python train.py --n_kv_head=2 --head_dim=128 --norm="rmsnorm" --norm_eps=1e-05 --rope_fraction=1.0 --init_std_qkv=0.0542 --lr=0.0121 --weight_decay=0.017 --lr_head=0.0101 --final_lr_fraction=0.0 --batch_tokens=[131072, 262144]
Each number is 500 + 50 x the weight over its row's rms, rounded and kept within 0 to 999. Layers, rows and columns count from 0. Numbers have three digits each. The size before them is the row's rms in percent of the matrix's.

# layer 5 MLP up, 1024x256, rms 0.257, rows 544-757, columns 64-127
095:497523550561550545522461505427498600484526458528462495553531488484487420520425505503592509559551577488536407517451523545525482533556507536574486515538569550457535559553497498536533567531511483
097:424582411461521448587453526497602484491413442584536365481520479476472465541480500441533466403540534508512584587509556559543581504530634502489424527540479480486520548497521526514465516502434493
093:371458444478447532517467536478522479529518486484496461475519577582506441519456419504501550532466461592544500403473527506546540496499526448484439496529503454549503556514567439541430548540587569
098:468546591530462484439632542482481501471546504580502567618533433537461478455487494469502546488471546459525538475580473574463501581509441438516532509531551487488501412449484568534443487467463510
099:562434619458497467442508509599478446510481526487369509473464542560559535471460524554573502368482455495503480444452537471595440509475515495462541485564578570456469517499554466523432452475418495
100:553545473502496475507571489522441526497458545391539565523516497519444488541511499511516442564488555568584495477487521426454511444471542472504470529492534486391514556404576463511425443484560602
091:451499478589557484405488533582456454550544507530454489558546480448535517497480545462557548431430598576523538477524468469479578504514440513450537441645566491485530611515463490497568411497450472
106:505440573466491431446529552488616558465462483484455571514495531492529416443543539468487370505584500489491519505563526483586526596530480473548543527557563528492549437529518543443534528581591461
100:463516461469484414497472543541437444591526461516540545527590485495525410541519347571523461382536493544572518493440555465496485463521503505613409578507436580540574455520502443439587543492524511
095:572541581463460441448440494462436464554556481470547447459503562472447378415520429468490490482487528529540484546509508567458562511564452482550493447471419478552515497596486563558499587513509600
100:483420540446512438491506464522516371526502519581449488546412404562407520554565408506504523504424453553425516498473448441528538598525524575526461469443532516513483443503443573539537472574443533
094:565530578493531508518388492491560502422542536516538520477555511539438463492465478499533477559495451495594456454565516465400534487448521489457454468545545504592450499479559481437479527508520534
095:459538500434535413477510529505516529520477520519467505541382444544507486493517403503462566400473462519549591584517453575619534385501535456501469489590556561555445579460519516529535520424442498
103:471444515453418505436519476419500546475538492526438501400484437559552503600497524554447564521569580522468422499552443372517576478422481497472537540518521519551528420432524568594527493448507545
110:580511492516449460524496520454488370511460510451551470453470410457546527519534512503483517577452455464490477480509417566480496551496411537571444515560531447503486460441505545491487461411482481
104:445526469594585548520436454579484495469510411457543532513494607543445556511615500584504508524524508616572436540473478417511597585469471471540469450506544521487485511502511471487439549560507530
106:543500524566479467507530402420470535427570434562491512496511473505521532542603565452472601457608465454558523534434474499454463510484494584561475457504477504442519464510487506425412429438518540
099:466528468489547561460590480491455518503524434537516549367489451576523455520530560417521503442457466557422546403470477467465431477504549563560442503431493490504503413444521525478388439493462575
081:464498570472429460526499526474463498563560513495536423460440466544588522427492477409419539497478496505622509516560497436510438509439461520465484489477600465550597454524471614474619578567449442
098:507519478651476486490630445527467495502512507538443479486528514621500475435529464476503532586521517560506442451505451453608595438491471480646497569448511500514557470461475427581533506502509506
107:487493451398457559482409461472464477502569549482550428507417493437473555565507352518409433482526508476537506525468550480536440531432552465496540421523509502426483441553486496337552460443483457
104:399514548430647525535467371445536483444421461459485516495509466517447522465490503500454505480590444482475461392487577484435499412612481557480537521505545505395510565528530500606494471435427420
102:503469452499511445517606518531448436523533527520586441603547599534486533442559408441582541492449522528544471404569507371511597534462565538446500453555366497529453460481533511519547509507499489
099:509473502573495581494477457523508460535493420596477444521568547479441441582606448439500395482556428579532485568350500488475522425511574521470489535490453560503491598530485412534507512563586477
107:557469524542630498574433532457549529436459428474407494548438413466461520488459442539489438453475418507576361523452536617455487464531418454599514467570495504553544572442492469470578506515508529
109:523564448539578502512496526596473496582456535532489483415568438375547538504544553455403545449475493457546516478505575467503513537410427462477505509460426522481368483517541484494408527486463506
101:458486563564492454445457503536481382450516489472467491561543494498525510472523527473480540423526500548548547459512529555453515513511487404445515520540419494479455548475505485504482544514470553
085:452430455479458504471515517420529536512451542559430363518632463428557572550483562548494475559576426453447486502534496459475512483502384506475515439507528543552538597420483562435611455532516491
096:473533546566484526462439493476495451452502482508519426570456522541467347490538527509513471567514463481508545507560562492430513504483538504479457472646524403532409587418536478510435533477541561
099:555465513506486513549465524581545532483576494501473423438539472453489469422471432432500438500542513547461515456497441513441525471657459502463536574508422557507438510516512485536426460493462564
108:486480488491478544507452592551577499512482470389521478425509436438372464499490462454529550478479625616508463429438475519497490434485544511562485443557460525512523426460593524575442472462493472
102:469478449546494508498583518518556475459504558453513576436589496555533451490497470643486453443451484509506493463582443460450484544541441487491469504485493468449482454633482414549500557532466478
103:526462514498546482499546493393509576466508586527478497548506607571495517496515384472464514508531509576536535460568465565486395462442577502462523493417618501491476577447592427517541573517542559
096:455499486495434519488479446535530444465497543494494521502538407487576382453465506450503562579543521519528461519407461562463505392435521481504441508402534533474441518442512461527510552538585510
102:588606468454438487463436512573516545564519469419494470461527437444569500530416589503482506570480503537528495532420453547533515432467486491442461462439404540426470538521530558469468488466502386
104:392448409413481497584487564403513539441514465416516504408444564446443481518558540532546446398608476547558487485503552483495560404563530614463428574594528509480512440516387497449493508462506536
090:485501439511528497497406489522471399491495477478504455574418540507443487388448410560533553383509511485506492465469517480512509552599514530512525512538505543464446484497492536509538501534545542
098:579457450579502481551429548533539502413503510550486524508538429512502465473491539426440466518513455475547468539535512539431569490504513459503465490511498545584475558520494475477456520480534493
105:402500465565531610516511517462573480433454508466620459399584501490479512435549519489451487457470471504518552477407542520424454523515535502423506445512496471410502477422575499452524475500489534
100:506584470493529600476516454496470499404445545538485450462478560432491460492532474531507485511507489530577528468469387473475529450449525560437484429522546539541467508391487433522540441524471499
096:624535452495544460505585487566522427451502529479589512505476514434586462464562492459563526515391537572469415407517451444514387500463506454519558491588484519510503565404444470455511486471457481
097:505410450457539468578496497554492532483559462423464438475486531477526486518490437586426477511480489497528534549525450515489508498480523543482508522464524419537503543485399537512451354468457414
105:435561477484528515515469524505519624470558487477561525561500441516508412389519574548450432501574442412499453463410510494476492572453446366445581440553463482529538471496566469412552532506498473
100:568499513548526436518518557508495525526387449496510544549593500533469481488406485486516484536571472462512530575567547437390418413500473437496518553508419479488477540501476493394518479476495579
093:437433407520544508459511525494596471441557611392515457473465487542507507446364510483478487413427510555583471540448460461503509479569480483520531520452498478592479546467505540454437453567401390
095:601571399576534482460532506474467551404526551442494476559424522514495484431425426550475474538531407541504577425510556571502496520541565470522488534512508481535379550531504486495531559502500552
104:497548507571510505459395533512550476500507420485490414566455554593437430496538578394564527469537453512492505430521479529450508504498503519517501451421578520473530471484551463562499482545561510
094:488550426538565493563494532453492505528464550431639575557518563493512467493556586519555443490501496422449435514494456460489519574591334510520555496505499428489588599401443460539500568446363496
103:515512580431530511544498540439526516514523526490537513488556540466407570467484478448477494528463539453573547451514454520460479603444469558565447394551541410502394507518553467551468519531476512
112:508485517471573390541519437500468519488520516515513551328433393448417538515515489440417491511448487555535519532523663428439518528456511534561406431459478496470437534529457481498554541465553490
110:530538567580533528467515428477512598509562474538465548513505574510483581481523494513489510586530437454479506484509472502494578434569508492511464572462510440501431484530584479507393471544483502
097:583520473438474463502520549546420467471529550588596456548461505469535508549556443542513496466636445526488498500526421467513529538541545411514516451540491459565492517479418522506486452431476541
110:515540566603632519509514455585536597481476505520508595395541519443543513465570571508510532444452493548463438580444462385453514451534523562539515421513486483488549489647527453467527545429470568
099:470501460467543538555464504547516555509516586520526508566477491482433452527570454471564541479452508454456510546536519529441451496507482496492446531555472579440505536518454587542466393380328480
093:510510541560513486506565459501596448493566473576439522426430503490545565472474543482501534467546493463519479359400467522441514482523427484524497469490528465502479565472542580430526587517485450
098:481488556471484449448618543502430469565509485525561511507524549513501519586392489539509571524384482471551561402410577562544426491443493455482480477495553477407496456493540494493465562457471515
097:535429529569528481471450487527544521520509412647460463428547374451477490428601409538462477492531511610507496446488462501482513518466572536421488423511576541464405592487541433478581492413501485
102:491468506517502526553422494432402431496538462522460451485472470447576518487649537535476535587482489489443467408582446477560435402603482530547515479511509519510532470472415514447582518587508498
103:543428570532515513581550460534524519529492520488541471509549456409512520470447467425398439581488534503476456539443429613544458506432477497494455424445422493466515448544480470454496487472576556
098:613446493570613508513449447489559540457578565530563520456484446558445485487494549507451492486594493516529517455536492530497595442479551525524452447520494488481527394507569506391445444422457545
105:480442537467502515532522559576488590467509588518382533586483577514420498531443479475622487462582480468478504445463524402485585540503467525423475591493486513476480462531515488585431467482422512
100:547455448589425491473525526521471447490540449507539454573509449447424384569496536553468550507446542541472580440548561514524408525508563494524592614439488512516504520390495511463469446510488489
111:570584499465539484482482456489487381538513404578579461523514469469553538575530484529377490430544444607539506480551469363401533490459508500528447520502409567448549446659450512458629513539501444
106:524530532543490583488515485485479447415464534515536439537527439585494470501427532544525426416479567503507484480570497487439543475497453532531473457561543434468474457498505477576521553525515412
108:563593417527473500446489478595443472565490491554380521462451492470601497533558561470518475412498530525542517495568525472459477459456521547486512437480562519574422528418618539556507454477499482
090:608482521493395545495532516511547407532503486525468485433475460498509524481474407488469462519516481514556572465501497447474484445478550463453505535523484403434516467502472496503478545618425557
110:556525434522435445624407534408541577482558505489487488563529394447533454495429504560535553404445520577576450464484483539506494528470545546479476503580526515526582551500493609523452550509472425
099:415480520641557410566476412559466491463518539485524571492470370493486535557573506488420522602558386538476514508517517511538573517566562452451429446484590492558506508538435417481523451534421498
103:499538557592570487537588452513554459481565473591534392434517476468495522501458402486506624479488457472459432497514569504491509489526524475525513531501482534533605460426487492506510469464545437
090:527525525444594373494426510407490467447560479556505376488597473462447473501513429550531528476574574549565477478528446539510431511575526413564448453521584511537409518571622504414529435507532498
101:455475562451558545600518517439414523605422491526519492537503533517501482408436493484558572507478550469550477500479388497495505390453622399544511515565467482583585606481526480513420488493557551
097:488533620474532500518514537532498436473513499504487464510459570433379440482416476428464440521506619464483411470463571461473549567473514502511428478462493512520648482429483549502537536521593424
094:517523554477467477401480576538484474504562535587525549531519471470437554439516547484404568500474513499539461480530533451489488483539493450506514524469480438494440507600468517519483493463517601
094:451509401420493530519479509533433513509461452472480534481445579563397571507445520537453513559536558586481469574535473488556537564590518469384512458489517515534511533439422551547548637524509508
099:449571592472609469517431580569528482583475462465522542459574495385536486472539464552473451427502532392454418433539440604437471400480577471407494547503530449434507537560493463537468521501444413
109:522624516591510372527494496481515532505601470507499505549533516535564434400550526539447534557546424420558454518504382525563521566457552501509447479485501511415422519455586420425461481522505488
097:497511473535485564449464493468584498493514519494471608390616503522506553535552454478509450474483504505472545469458405540471471476510441449414483398445534479522494481543423540549510511528568641
097:474479500428460482463485499503518559378589475488448474506534493498458469530541528462508538497563541427553685434460460467535562545568499507612501440526566531535568467543506393490488412417459434
100:505580539510361541559476609440527462523477493546549428507551455519469448471495487493454531433550438512495494404509538512493472416535551530555538566497481462508408459423526430576585531471603547
103:441553428473413482529496484448485401463489512506448520486419517456543417446500519453522505536440418462494566536583401453506433421538500454510475467527501571505529563565558462470604543519498456
103:540512505528492490437481433533465501517591495436531514536547536477549531551448506512499432504501488521599447457454570467551507492481575531486400545490514512446487505570419520478492464415542431
096:432514581549557490458448513434497460469456582460455561446431521463385495488478439428522482460449506619478551501551494471517506525450529328515469518487496431537443417502521532382492573504460502
101:485413544488478465431516464517564535500509523417486477528503498480516554515542521481457474564453538467560563500525550466508558507403517483455478479561475486451483499544475511490523491561538453
099:553542502523554592585449475519501450536441488444563535501461472464616521431469565445464526456491524618512579462510498531515508513451407458529461498462459574445480448568613461495525459527476548
104:544535497483532522498510568536384576638475489481558542413495462552499507516518528593463529510565524568521560533453498617428469450517530494579424466417464529559484404496408488425425548497515515
098:464483539403525535344533552549469460579559595434543441454476549525515558456417438525480512416445486488470534379511466554542492478474500445545469533510484453547427472563569489564493523495440515
095:460472574560529514469446474511440505499509557436433506519485487535590444465617518465599482452403582434454513437503524476521527519515532498559545446526536496503424572535424464545519533486579503
100:550560528525481516544475564488446459448446465518518585570457539449541441500480587499539475501534555499506461470546466447563528435533536516465554509404560522467530508489478484586444486505513515
095:508469545508500462466439401541533414482500456535532503519531454466451534530449481538509528487552498522542501548449418535574592565517455483503489555558501553506540509523534463481512458478508430
102:580534517589491511510498426474377495546459507468493508571479445469547437527504485478432579449389490426504439470479531512532479490544451621466440434450490532547428460502453465492492454551557412
095:476507559413503527453547496433516471478535413492551589454628570548482544543524531543459440393602452557384546496524447450454495448511465540567499444530546453498502485422413525522500437524573521
106:467538570567571511404496424440477514493578469487457470482457571526554454485564395488441541524496508500526583501568492424409594498475504470495511460440551585474590575528463542551461523543520473
100:512512567548571505584498399460526480529572469526473463420467529421454554562543455558434654531518541558523489498459537540497616580498459497512546512558482464471539497560479516496485497541471589
092:539486498500554645486517512457523398523542471453579480543423518521481439564560478519461489475568506416518403489485408522479529472532619461522498516552478530511455453462498480480616551493542471
093:529461586485649637635468554482505512533536450496508465556528385496449483454529479463556542560452492555457518442428505518541548442596525450558471479546473468536447591499399465593438460480529535
098:546513383400540467473587479505486547462487503540604379530437471494482475487542515486437468476488560451452569510527434554474543479494454502493389436522638505511515524467512375507624521523538406
109:537516541432444473467566513450437432448487564533470503551456567488496513511446551578381429435509541510507585562392536423487550547478426468503448538470581500559386504479521576539534518510405498
094:506538534505490513495491472630482478505580497519557544502528533587388483471522524465473518486523517522469516487538471580478423550478556534432543430507564479457391511472402484545558436475545488
094:482540433548522557531528423409560563543478546520516453399409432525414459545523489462508526500566482573550511524590487402520567507443565438433517441496482519516427511607565451489499417597550483
106:593521553493464440489426430620512438423495475467464427482513481589465582559546575483502509418509489569518487519523524454530521447587521513488392490494472543565518543542587557513552518468525524
090:517550454475473505530514512477455575502518559522300433392554570484473451521427463487553479506530546539468562516512492495425518518475494482443528528513542417537524493538469526417480480517495523
103:483456495556541482461582494507553482493514533509449562501501548503549454416463469495554521469578562494469413457583517470474548528446407492442509525523502443546489515568513583541509489448604464
102:483515517551374536493563525613511507505520518457580480605510408604480512464513476460459550444525509461443520534643417515523468541469445529458448485576510493542479522508567550416522557497487505
097:569472453508525503491535551489549567583493528579522577493455524499608479514475600478514566518479553515483428576474504470530497559528521447507446502460536591488545524562409504510455487465479510
090:470458510474473523499500480395502528528501470481594460486569555470481424548548486519520443440520534560538480461479475455508555453476494530411436506513482439575422452507361522499501485525522447
117:497537523446495489474430501424424537504548632484575522531575485547506504412495464535505533497566450548488506442508477513505477554445420530570436513540509422487509513498491409488479465528483479
103:427545506509449451482433466461529459471498503529422529555586503449565480551513510430504562507495570506478449510550519507431512520480587461434487561461471497515466473494545405570474539537572558
099:413557393498509453491591474563409537444507511515531574499459435479485459477490531504475455437541466378494476549570440476661488465558610526459541410510511458549564499533532484496507659417489476
101:485586548484553459473473549483445439557451486512459531506550452477534529434503515602499547397475565539498493473556467467495494467492537514380487512494504462538481596514555473419509594509555506
100:467585524495492428544568443521499459484444412462518437405541493492517471555518528478541483520584453398524471462458586486509577522612467492513439550453571590469534541496528480494454607515492457
102:440522569473464537533520501458460533553416464516488508492575514516531505411446495480516476452549486496568502370439526459487580442535464501503516501515519430437525440384525497511472505570504489
103:446469529511531420475420522434474550476530474554484486462409479532555484502553517471483520456497604452361389482449493450461560443548421531389438542449574474484492535523515488512515524639519464
102:463435476479570540543532503474454530537475431421532437519500354484537512561518489458513500503486484458462460544579510539563440475456461446483496526491510484417489576582580472517462515564524453
099:587495511449491560433463456477527528470570607500450598501495494525488527472503496536553455486605519427467458494504507556569503525519507512459482568578435389497497499548464551510530483522525496
100:476504560440445436438516535517514540519504461494495535496478486499521474425529572476542502500549464528532418480385486521544487568450532459494595598560488558583603545377463394515383554486461487
101:467560397491587471537596523534485472485530455515480399507489473437543504488426463486475534541504511430469528412441552546474420555549434494509468502506462551520486419527377454535617542519444514
097:518507584526515410494512436496503617516473463502459527473393511476598512489475577589473511556534474573555529507522482440470563612467548595532528443506477563510484612540548483481478517446448492
109:586541527513528420572421554465496547531571499446471562547531434511552422445470438571569522480460361506536490559445401478560376474584486392475503463464527461523516520567448503585469452508526510
094:530558502491465560575549537511519524418445461554500541469593540492477480383527508487475474409548490486495451535427569611564500447543579494593556513551495492559522437444489515374525459393495534
098:464387507557516452417528455453564459425570564608543518430515465577527494481472513548489488507468438442425448603539522532548619478609458434552451456509527474558526486519431545603513536496498501
105:415514570546519552406499462552514497499466491357481385494527467426483492491436475563487524486548467489479517427450478470523521506505472506536563547549435425466461450434514465474403513427565513
101:478516562523513422406421604514497565550485511479536525513509531482519501487444427513367416625511464558514401473465433517501487452505487492482499413506495483534464597544490516526429506433538449
097:549457553477535528509479536537497516518510495482558475460576476460427554388452562482511511499464489477538528562557515418416449505533499444598479542483489446515554562441472446443572472479509537
108:557515468493568491484541499533494501523608403462540597505507525448467481463541489465475495558492563548529440576494425418485483462411550534550502517517475454483473475464507520476574420540529502
098:432558518562471469475441533477472562464521451463563474539438390534510533489418576482554465477573472598537616553444531444487550482431457530400482483481515476562447504444522414486418519497521509
109:525483592536614439556437481476525501477538601477519430459464476448540430522433440456481491515458393550457529616474471502471455559502537558562544469599409454544516442539487473484395490436538588
092:482444429601472451465533495577537564544509515467393523504500464457468587455525567514460501458539481468535410470511497479520451404420485515466531510609475539533531378510528540380466440529509500
107:450542520488464535522537511491391464423520523474466582420479595515540401515443515491555525520517525518499500475538509451523573432559395542564468526440486614547473516464452509507499466452404488
096:474483564414477514434563516558461490510464567497592505433517485442434525489433465479543457382473506506424537469491506557563520543461437597572450464492439501538437559505472517487582570385522542
105:488500435573469549500414518543390502433493396451539515454546479486520580488547498506520480470488525491580540512469450464567568529542616538522601494522543517470589551555437452498502511482394529
096:371575497521520568548509494428456398432540432581465507515470447538431464415535425446503473566481479454502492500519500519485503512547518578561495483605508491443519579536471601487471452550528514
099:481477553574423444494563404490520444406542504522546619469531528578554506590506454475504525454534440458512477449408438522511599441550478590575519550490549493526537521492601512521549562471541521
100:466428574547490655420445530538518559523441494581454508447454552456522528498469514441502472495418486511479447518491536571459542519572505568551504555392438551515513571396413388483380542484454413
086:473505536451525510519414502505477468450583452476432461492452470471584540538410512514536512538505505451441387495507461557522515485502614396444472404471494379531438605419449554408487410453439496
109:456482555552458521528486512587531402454456557484433547543539446447476493490539454451498453556484633580518479598491470514515483472427436389444420494455398523451355485537443534495527505448493412
101:389581462488517543499519428556532443612508450418593492449470490414468502525523528549520516489478534497523475495454515476586518524528396553520592445397531512550512496541552560556500540520457525
097:547490462541420540495439501522468513482466522518546579492542495487491536456435484473479511531464528396500512406480511539523537471534492370576519514535496472455503508480546494485503514555468500
104:456367517439441429499533539486440473494440467574547406494468565451448619516529526451420492506543506462479528494468513524579434489478494416514447544457581470506517469569599484462480558402530560
103:556541499572447532456509481546488496544604546543551541505498553446518409412531425602508488439494443535517485396461472475524490504472489536580531548481515586397550476646552429614485570411525525
097:489587471520580387588527472490480536478497495502531480462450420445575382463574526496413449539532456447516534484417442478498546526439539404528458508548383494581550552572573417434488539559542566
100:442570502510497515511532417378501431505494469459458559575483503584513527510523570503551487464511502562625457450476546500482612503460511422464453479547563564569486442601571506481462525524626457
102:568512535564468575504434502493439489526584485499456488455470579581488607561531434460518488421433431532485470436543570493451543498479449570443399568530392435509486610577462516549508535508498466
102:356580492500487535487523490479505403517442485447394461473483556396452563498502426465531426466461541581507488510487458566548476531494549512520500492478461494506542528544475455462368533559502473
099:543512494524483613418489489608424462449494459515507445550455451498539473539515488467561555475555394574594622500464401558509572501567454474566547597481529476477450468529475534488447478511471525
108:519516508439409492508561387461554533463441407520471452483483532514478524434557500427493465488480513555463442529498473573479518421490441520471500552534485537568460501546506490402439425499548562
095:434505486431491555504496458527574434472548546427539535514564520518459415463596510427498489504473428490550550514496381484488558512478505416377521480491547616471465560442477502466642497500459414
093:511593469484542529502470575519565508424522477384383558517533511509478540544449452465539538500408543421465507493610528458526550479489497499567442503518500420556551567535577542402593421536437520
090:481490444478553550506485487487537384548503430504470474468533414460461603494458427532511495483587554507562535516486507579465544446541503447514491519477401513534495371514443506471496524514597544
098:493449456484561530573530536399483470425498535428377499504473490477421560478440518481510510535480514512457528531471506416428553540503421468510480518508451424526447519506490503488548501482525469
106:525422518594416455541532545521547528415447497408555462456563441472467411505450504439535495537556450515571438418435442464525545489508490563447561489455601568537448450451461494489475417475404375
095:489433497466482509479436466507513516459495556567521453474464392549469429504551544512520557496564515443480472496518512369544554389550499460536365323478536518489567509472474410563522504460511484
099:502424532569523484541492569485400445546466438429446556535544500515408473562577539492470532472513446598576522486533584465470513535530536513536413491482525449541541521446508549437545460557589454
088:478472557458522574516503481534482460423534463507488486582404513542485470536443403472450504504548468537494477456621492477486476422414539538518522430523541573514495572476431618498554493464539474
105:444548543556459560501474549512548423561568574502481478479486421432475398443525408490453507475514473481535430493461515448556454502472479479496479559461523510482557460475586516591490503436478533
106:503444355460542474494462466499527521530411460552488558487439497604465463527535516533411564506544431493514579468504536428507547559506495530498546541451461425486481520435543603539511363518567412
110:494534475459569509501455509460595556533477452407550527463472450470554554470598529454402513486398520516571408413572570544559469506516496340493531485550420499465493505472412516447331476453572540
095:508463453496496457524483472550597463547593426433485537511413408508407489468495481492472517443490397529516437479473456586537571505554518531443566510478456582516467550518482524444544515421480461
099:410531523471476420480524544498545573459547447496544569573446466413544497503512444536501539551557412515530484496446436515433476486476472501520530462532475390366503439480517422470527529419436432
097:534507589601535471452417486466532422443503527501520475519468567578503521453492581469492458517413466439507437445579513495560566543596441487564453506458530564596415479515539416488502507534538613
101:481557425513474504490475470489476572486536448405553467382508460419444563534446480533451498432589537503486557542464460343517602470485515493512466564471442472472448474522483443509444546564514543
096:498553468511538611423464486468535471493504505468384528492456490480434460497438517469517410514471460419563565545442520529508543473524507539433521503506511430542532586473424560535450496593515518
114:560563514561512529557384523488596453492502489469490528485484416477476459524562432387514452489489524447509541477522534452597449457549441568438412543449480464588451461590485666503507460452465524
099:558437495496440524524506484485502506470544444485553554429427503512554438537572489565412436462395531642455567482489515577542505419522502467515396444472525440436474437451589465479487473567603516
098:409457476437408518552538467381474507503587506461493539542537521459512534578457619573416551450523519492507472529441559486414495435461591463503473545434495544499535521475535455561516582391467523
091:481447465511488417395499540498410406554582475392560494571501411476387470506474538582472411523420412450555453486503438553593559505520554458500538487443544504543401539419586497529543580521459444
108:511522456509429455592535507447472490468454475522495414518569546605540558498443466517455498463515477541562507582515412611575463423396490479548527437548486476500504521435512466510515619446519565
093:554594482491524549477535446548467450441539542546488499569628412493510534487445596453504505488442452493471450590496525505500550539510516562528536557495515507406525489587541519474478515407618621
105:482514533421533515570364534441455551538482528521504486466537483551510523483501481472451382462437482458498497506526481438538502479471500470479416550468559552568511399410478558533462440499547507
093:556539416522456532563492495551496516396588571464478463583434456525562462444552502422459557513474473601575544538507532460584526558612494435534403396444518526570534577448489462557489509431478443
112:533553511535482440495446541492521387481553468512546508485581525542449520522505643491524509539455553519557515550490477512585408447521508422464499502486489569481449416454409457465511550500502403
100:464532519524496503488533494476496527450511511405552565456473481470447494650450397503522505519515606557492424497507463526543523414535509548569473486457501545470476483485432495458468509602493511
105:455523589513559524506563523485556541508535517565473515551520498447410604447585571438492471551505589531489475487534498494575491517544528469516569368502536476449522464504535480516420502495465496
105:452558576455487484554504517501488536508542404531532559449475482487470585483571457497402465491485420526560478545522524513530546483488491464503478447493459499467518410393425403574476462460442463
109:494493457489474496521477517617450403526432460495562521430557529598500444499550487428469447468492586499515479494456534541527579549496404489342393447559486436570561560549531469550474526488435448
103:560564490534466529495476441476543412547584485541564465608480535529457512533595463521515447528585500445590494446523566483476607470462463495466464533466532598540511482496572440491506583478418546
102:487473606483501476520483470471561537532576487477486589521505544564498471520393495508474456566522510529438528541527493457416472448313487466488581472438544467478490563526546530448525487443489515
088:523482477532498428459435569511534434412547445480428380443435455455504533552512505479530496450478480509589542511470462535457562469586533451574389447533461556481530507556466493447453446454487506
090:536489481488477523650508498511502537492528546537485508559474504463482468446578465495434461475486456543553454457478472471525468537525485455640526557552518428516486492497658566576496393461432508
102:568541539493489485547503477496457435600527417537515439473552547493507488516530469413527548450486567510589500503645508454547547491436550496507444565473487541532509541553547437531516504346485505
103:521544497592530489543595647456466485389561543468491521500472499574488519526446466514568544491535429441531426487539549465537483603613454489426552492557532538514517580376492605509550490569408604
099:529466525529513452492445435522477506497596539477443500547474526546474546455419492594530475584485464474494500572499457503503569488495481537463432513408500590548467540506441540498439416522527620
103:484449504480488574516489459463496557563490553490560351536433540530555477459511467433491539560494490598473534557400487488524551562491452405464516472575368499508448402544448467547470409411508546
098:544472558561438544468526518478534474477528553504515478550453450359500439483448553545473436519581492467539514507502415559442456409498553519549471397540458491480436538517491434502485540501545564
102:589516431477554537543438472418521473448577474502507449494563452578515424514520457524530538440489554497518525475516515446478512607412476570481509523513533473565532520565481478528449543370555424
097:519515467495501571514617464472558486523481483431469457542446443549505531429495450451465498517567556533568476432435472461483487498448589505539518508503542417513547526452411471498520511521513435
097:570506534478574437538505457539540578473577505451470389504554387474391417455476556558606482462510492459504472527518387462417551512500436486564523434468526450549491519618427518481429582415521526
105:484534425481557511513449432499506513485523486456466492532575585424450544425421548576406451532514454484501565482526530481412464464404452404521447436499517485539468531452551506530507589520472542
091:470578510454564506496431472455489482422501516530486495448497538524469533428509481523555478500419475455511463637513418473463544509488536462542482597492479510488508650552417475505548599492457446
100:418542502531547522521518545413493491524509543468484441515487499449508440555636451486535568493598524480317471431414558494407551601499482535428605463493557447505473468543490576589499474512566512
093:378498528490605505467518457510485465467550565509533532584548491559471514477517511487558519550472457449464486531463415474457537526598497466577492471513485485585522571504489468490512464499564514
108:492496589592516586517501502439506524458462490513513489491457424493545523545502499619479523546467513478506530438540508429428538476450536481518481424446512528529572426590429498519437474470431609
088:499540440526472436521587559477478498465523431559540480468437569564529467455501555497521453512418568545483599518443484561478581448544448515431448445474509559416520558443547545450527497489546442
101:493474520534503558525508544416464422451523572553583461566532422447512444496504591406498541452463404500477483532505574642465558442447585494501494442596516469496472580462596490510496529521517552
093:566419456518562494419558521470494476520554535570500446590530455521543527448501646504454435611456526463505498498493437482563586453526505573522518486461509514529401640496490539413546482549537522
112:601569442457487510563562511444458537562567515418537493415535460544572497546485458464429450500502461518544611465618469655474604456508522440447529429488593527550502490525470504461386511640492454
099:424591504448581393594561518524575497616513489507448597459554533460500484511457422451461423578651564482565465478391523393592524425535587431423510500560466544511479504525508447510524494450513438
099:483432507498452538460435531493417496517493534557542490609526620448537474459506518489490483519543529521490476482499483484491458418395530481544502395502585520388508417465491584572403508549440506
099:526538520523522417492538508546452521484542477461493597520558452482505489463580497485465508550544464512515603490553447483496540517452489630496558522509428467433454447491400502550622548535651411
096:525457533460509555470530571585557400512455516462516494507477546470553498589449554472502607479565467520556452530408497556560488495449505523447503457483526587471412479387515412526516540476570547
110:547491548546563453469592575505424474488500463595460450497462509576419453535412428455456570475508492547499367492523430473574437530532490557597523497490558401576556485496556494515483483525491478
104:511465443575504438505407578575473571559539473450557429497503523471542508585523394491528522406585529431505513483474528530499586411578537484404446554476461487436499463494494502501453504576519500
093:466533521550537467539501587573510555492568480456536501517487490533455542454514542402510454484620543551481484443430481465585566448477502419582533521504554497477453474393456425576487496530594517
102:572506527519502389525465468531508456569460429511523495487533590460389532492472432563416421465515620447576552527493418544500425484435478445474560391522463509440532550404520516461460480541566502
095:464543486497547509565537514517469502556523541428497516535390508473481512521543510439425537491462422601586487548507476521572534462479485465482435436479555613494526634496503528517547581523442538
107:424491481537490535481444513483486551522481517418477542419530517552426404565481474490552430487439463567463427535552479400486364542492479488504550531565490494469645427451605433409597484483515464
106:424566520532559508432489530492490532511442455594560539409528562483477423581488554534445541488540557615517391436508546489510489503485437558425502450431517562484503511444410480509452492464468517
099:479430525501467509525514494458477562486482452520478567434530545422474446464414485515553514442456453524568493513549469570519481556406563547578504469446539505544491570399511470551472458549396486
096:468502481500477497496472434505336530576540545506543524519570526539499547462467504443494437539439472494496398473443417567522541505489552495432429466641481448464474499418459498534507499485525472
100:515496468421454542556491492528534457566514471505439481480543490542496470465481488530544435488508469467459505476343447528445530440516621568546424457529558515492618497538531485443408555504519518
109:523547424442509507543576592559427553601499494500566546543493471556475442478462434494503554517533525415578535543604549512469546473495435460436517487516500521468616473502504480461487467400496497
105:525444492537584465497502573575476418411498412523436467570473546539484656517500492556465539490546563447556378446566518630480486503437507459479518506533488527480470550496517485519494521510507486
098:546507476554564616442533525471509513484427481537459478443517529484493535492459462480501456389502454467482573400524519455493558548542514433526502421395546610541532492612459490501472465443499562
091:505545457436470472470482496499494554459470453538463406494574512525445561424516596521474486538551540577436479463460550576454451386444477596504527501449541490481535562594442595489498460529501472
097:475492493490534515468496458513470558430555512536512482564498448562530479534511432467457526446523497592501512523606499572550455580440526426460532387542513441530555504598472540496572413494550431